{
  "num_hidden_layers": 15,
  "hidden_size": 128,
  "num_attention_heads": 4,
  "num_key_value_heads": 2,
  "head_dim": 32,
  "intermediate_size": 320,
  "vocab_size": 4096,
  "hidden_act": "swiglu",
  "norm": "rmsnorm",
  "norm_place": "pre",
  "norm_eps": 1e-05,
  "positions": "rope",
  "rope_theta": 10000.0,
  "rope_fraction": 0.25,
  "qk_norm": true,
  "attn_scale": 0.177,
  "bias": "none",
  "tie_word_embeddings": false,
  "parallel_block": false,
  "init": "normal",
  "init_std_qkv": 0.052,
  "init_std_o": 0.0,
  "init_std_up": 0.052,
  "init_std_down": 0.0,
  "optimizer": "adamw",
  "learning_rate": 0.00442,
  "beta1": 0.9,
  "beta2": 0.98,
  "weight_decay": 0.049,
  "lr_head": 0.00954,
  "warmup_steps": 209,
  "schedule": "wsd",
  "decay_fraction": 0.87,
  "decay_shape": "linear",
  "final_lr_fraction": 0.0,
  "batch_tokens": 32768,
  "max_seq_len": 256,
  "doc_mask": true,
  "train_tokens": 216400000,
  "max_steps": 6605,
  "dataset": "wikipedia_en"
}
Each number is 128 + 24 x the weight over its row's rms, rounded and kept within 0 to 255. Layers, rows and columns count from 0. Numbers have three digits each. The size before them is the row's rms in percent of the matrix's.

# layer 6 attention output, 128x128, rms 0.134, rows 51-72, columns 0-127
090:128155139121107134121139125149119123118140138129128123154099134163153121106134123114119116093143097106152161108165116117099115147161119121138132101117139110070136136142124150111131139104143135148116117125160160176114113156104125128096142111126123149160137123119150104141128177144134094117130150159135087105098095144054142114099147117177134085063120133063142113165134135089116120170193
121:127129144120098076139094094132161144143154071169141156124107131133113165118147098120130142166130102140086136186107129143169117112113116125138150156163129162174123103101173067075160096118142155137152154127142123110108159139112144108121154152154152126124145140147122150147134130133125137103146121138150180164144109121142136057123113128129113137112133155152117138102130101162111114108126
089:119136143120089091092112165107158108126134105133139110103164136116125113149170098117149144119132126154110118122180106110146133131053159088145128128118132136130136101123134125140131129112141102117099107196151109098118159164084110140104119102162117134137112123099165095124159150137166127118152123147059122114102136086115149160125126119149162151176119148110136089119132121147081110103126
077:166139167118116122099141136159152092113132126128110115162146122142187111121153172124112144136156107116127127127109081137154118110164139120167104119150090175119124113116171093141109126132142110074147140156113103121175142134110088118116165132137048079145109143125088143104139124151149145128167157136070138159152131108126142115134139113127101140124117084098118128122139109143158131121113
112:118125124158144117126132119120112144101126125095128130113133132118139115132091189128126146091139139137113157093107113160146087168147141102106155127138124170157119125130094158123131134155141117134151171083117111137057114098160102147106135128124173114150107155072113114142091145115163089124118092139120178072121164182132125119153096140103127096124146171123147136132133144114149142169128
086:137109102145122138130147144148097109099178160087128112134098137143152158153113152123140128127135140134135143113078140153114150114121149122116126149121148133131141151149142119135103142121102146088130144119083122139110089107131126116105171156156145113118111150154116145135106113093124121077120156102123088114140105189125139093153144077150140089182162087163074122110096135164153186152130
108:128134132093127099085122129141130161114136122085150109101153103088163138119140166127137163087117119145148092115115130147148130147122123120083097122130120091144129143080145121138136130136157105132133112097152101156103142129157105120106132129152165154171137157117140127097109165130131102117128140134107116106128102111113171167166179108108092116134136189091193124100129145115164085101163
090:123144113091103168176140135120170089155126103134124134126111118123132107120163157109153137144097155136124092121140111120143121091146100133130105104124112137132143119122093096155108113155066107114115157146160135129123143110109117188128094108179143142113140129158127095139123170162115122135176123134127146188131123128143130149129110146129121184127148061128129114125081096115103114101073
101:157113147136136140061132093138123130095106164140123140116121123175118136142147113096126118137106124140162177100128093117123130100154082130136155116131170132114142139117104158151139124151121155163130103171134157107156101110082162094149128135130139156129166100157080123116129128143126105114135144141097118112120127127116144140103076146126131095086090140123042137119176131154102128105148
095:105145151126146110126132141167136169135125145115092127112111122125155113120102140123154129097079167130108110137167109119110142126078120144135120167121159148144162175126046125132121149151107182141126145159086104092144169166143116114115122129123116119116120153139130141090134126119106110125155126106125175196124158085122131120090121121116138135179117123150172101148140129136097094142140
097:160116134126126135151137120119137137171117094144145134155146123124083136146107158159136135141167133126096167100098131164140071119145098157111156151131117137147098120123105112139115167155119112079079118160127089163146118124113084135115110109152108126113101118129168112169133144116134095157132125094111089149115179111094111121137111174188120146114122141118122123147129085152145146090077
097:118130119157139148122113155123113157138110151142141101127127169110118145139131143149157104150121128196085153122119135149106118122100113152129155118160153106158108116122123172130131127152122119139143149106145129119126101137105173141154147129120109083143165126121174178158131133109107133133105142109110090090135117172124159150082078096109109163149124112157108046072126127091140148134130
094:155144118132136149139148154141121091105146134106151074138099166122121066149119126121122151138091116120163101094117126130082108151157140137109141101123190166090100153155093175120127157118150146121138135101125105143126143124147134116146137099100093101113133117114113106169164137135143110148130116107146124144087130129172113099074106088143124153126130115087143154159069104112106103130137
089:144107157175111143137114150102133153106091121155146106152135128123117146152164095119100140155111103147159121124143152142123132110132120096142137114144140115133127117140092121100150102118113140170087102136152124115180118125145117132146103104118140160110142111195123152125099141122103147132074139175133083103131095122091145188071159141145121131120128138167067132163137144094116116121082
095:157116123117187089141108109145092135156139115126155138155154144101104145146087122172150112128168140109093146127101122147137109093122164134133123163153124139137117174102143103110128167120141127091084132128139102155117152098114112111127138116152105128205118126086120092141129142109166106138146156129119129112114123089085107116125152151139140120111133108112177169127097055139142139127114
103:138083119125117142112110122138128103137139106142130111111119123145150164121139125105121114142123108116128121120148133113123131115131122130117150117126109111095138137127130097130111094133117133140077092117139154145128098116115127175131134112191135159087122136143120064141088135132176091116107086163170137128110137134135110108098200081118109115077144136132181182174088109081124131170145
097:056127110147149144136112139109123177117091154145117136131156157147140133093116113128128109163143138133116084136145121136179117098137117148151187110148136155173133125119103100150127119110150098159116139149146126145146180117173121135097114129116125162125146150111133099151125158082110114130119172109133097090048146110136100144103125109131153112137123082077139114139107143128134140125113
093:095122117139163093115111122142099163097133130104138120108104117091132125102152167144116116123131153116128110118085163108129147144091103167087128133146138102124119183162125162137149144129131159119119130118175125153095090111135135136138120103111131136155169088141164130168118144118117110211136068116125140144077131188148138119134131124124134121183141135109157125119113120152167114104134
102:155170132127149141110127152109100120127134119142171117102141132134133112173162137148111140124112119152111142141160111131123113093130128127122163119112119103109115157113130147152100098118093121090115165108118137145108103112110099145130140162126135100108090131128126116138082157108160126119056120104158090081105110129097153131140091126175196101087105132146078160116147112088144155093157
111:133116147108124155147129114127178129142132147076154163108148151126146176139144107137173146144141114129086147138131121168118122122122128120137099103116125148143122097154145131114149150138137136101112113164101135112118101131090154123107130133143112149094138148126065099139136130149157096104110141081091095074145141130072133123167198134177087107105161113086123139140136154156140123114141
103:137100143150142107154144128135122147126125070150125119175149104119141111123119108089135104144122156156148136131157153120152117142148107164073122122110101123153147152171119139148109133148152126091107126145114131108142108146124103110159093155146110112104101135144157117126099084141151111131163091097131099162137120110122141172151158151152077117193129142142208096117125137142104157103103
121:129129125155129121095143122094124144121080153123108128119147132163118132144106120097133105114120091109172151097123112114121082138169094098130162101119151155092181154117146110122097125092137095116147112133126161180113120087127100141113095143142103093143110129123146123085101118092136118116125143179109126111050146163151119160112112152180108132095107129131134155131109173119137133118144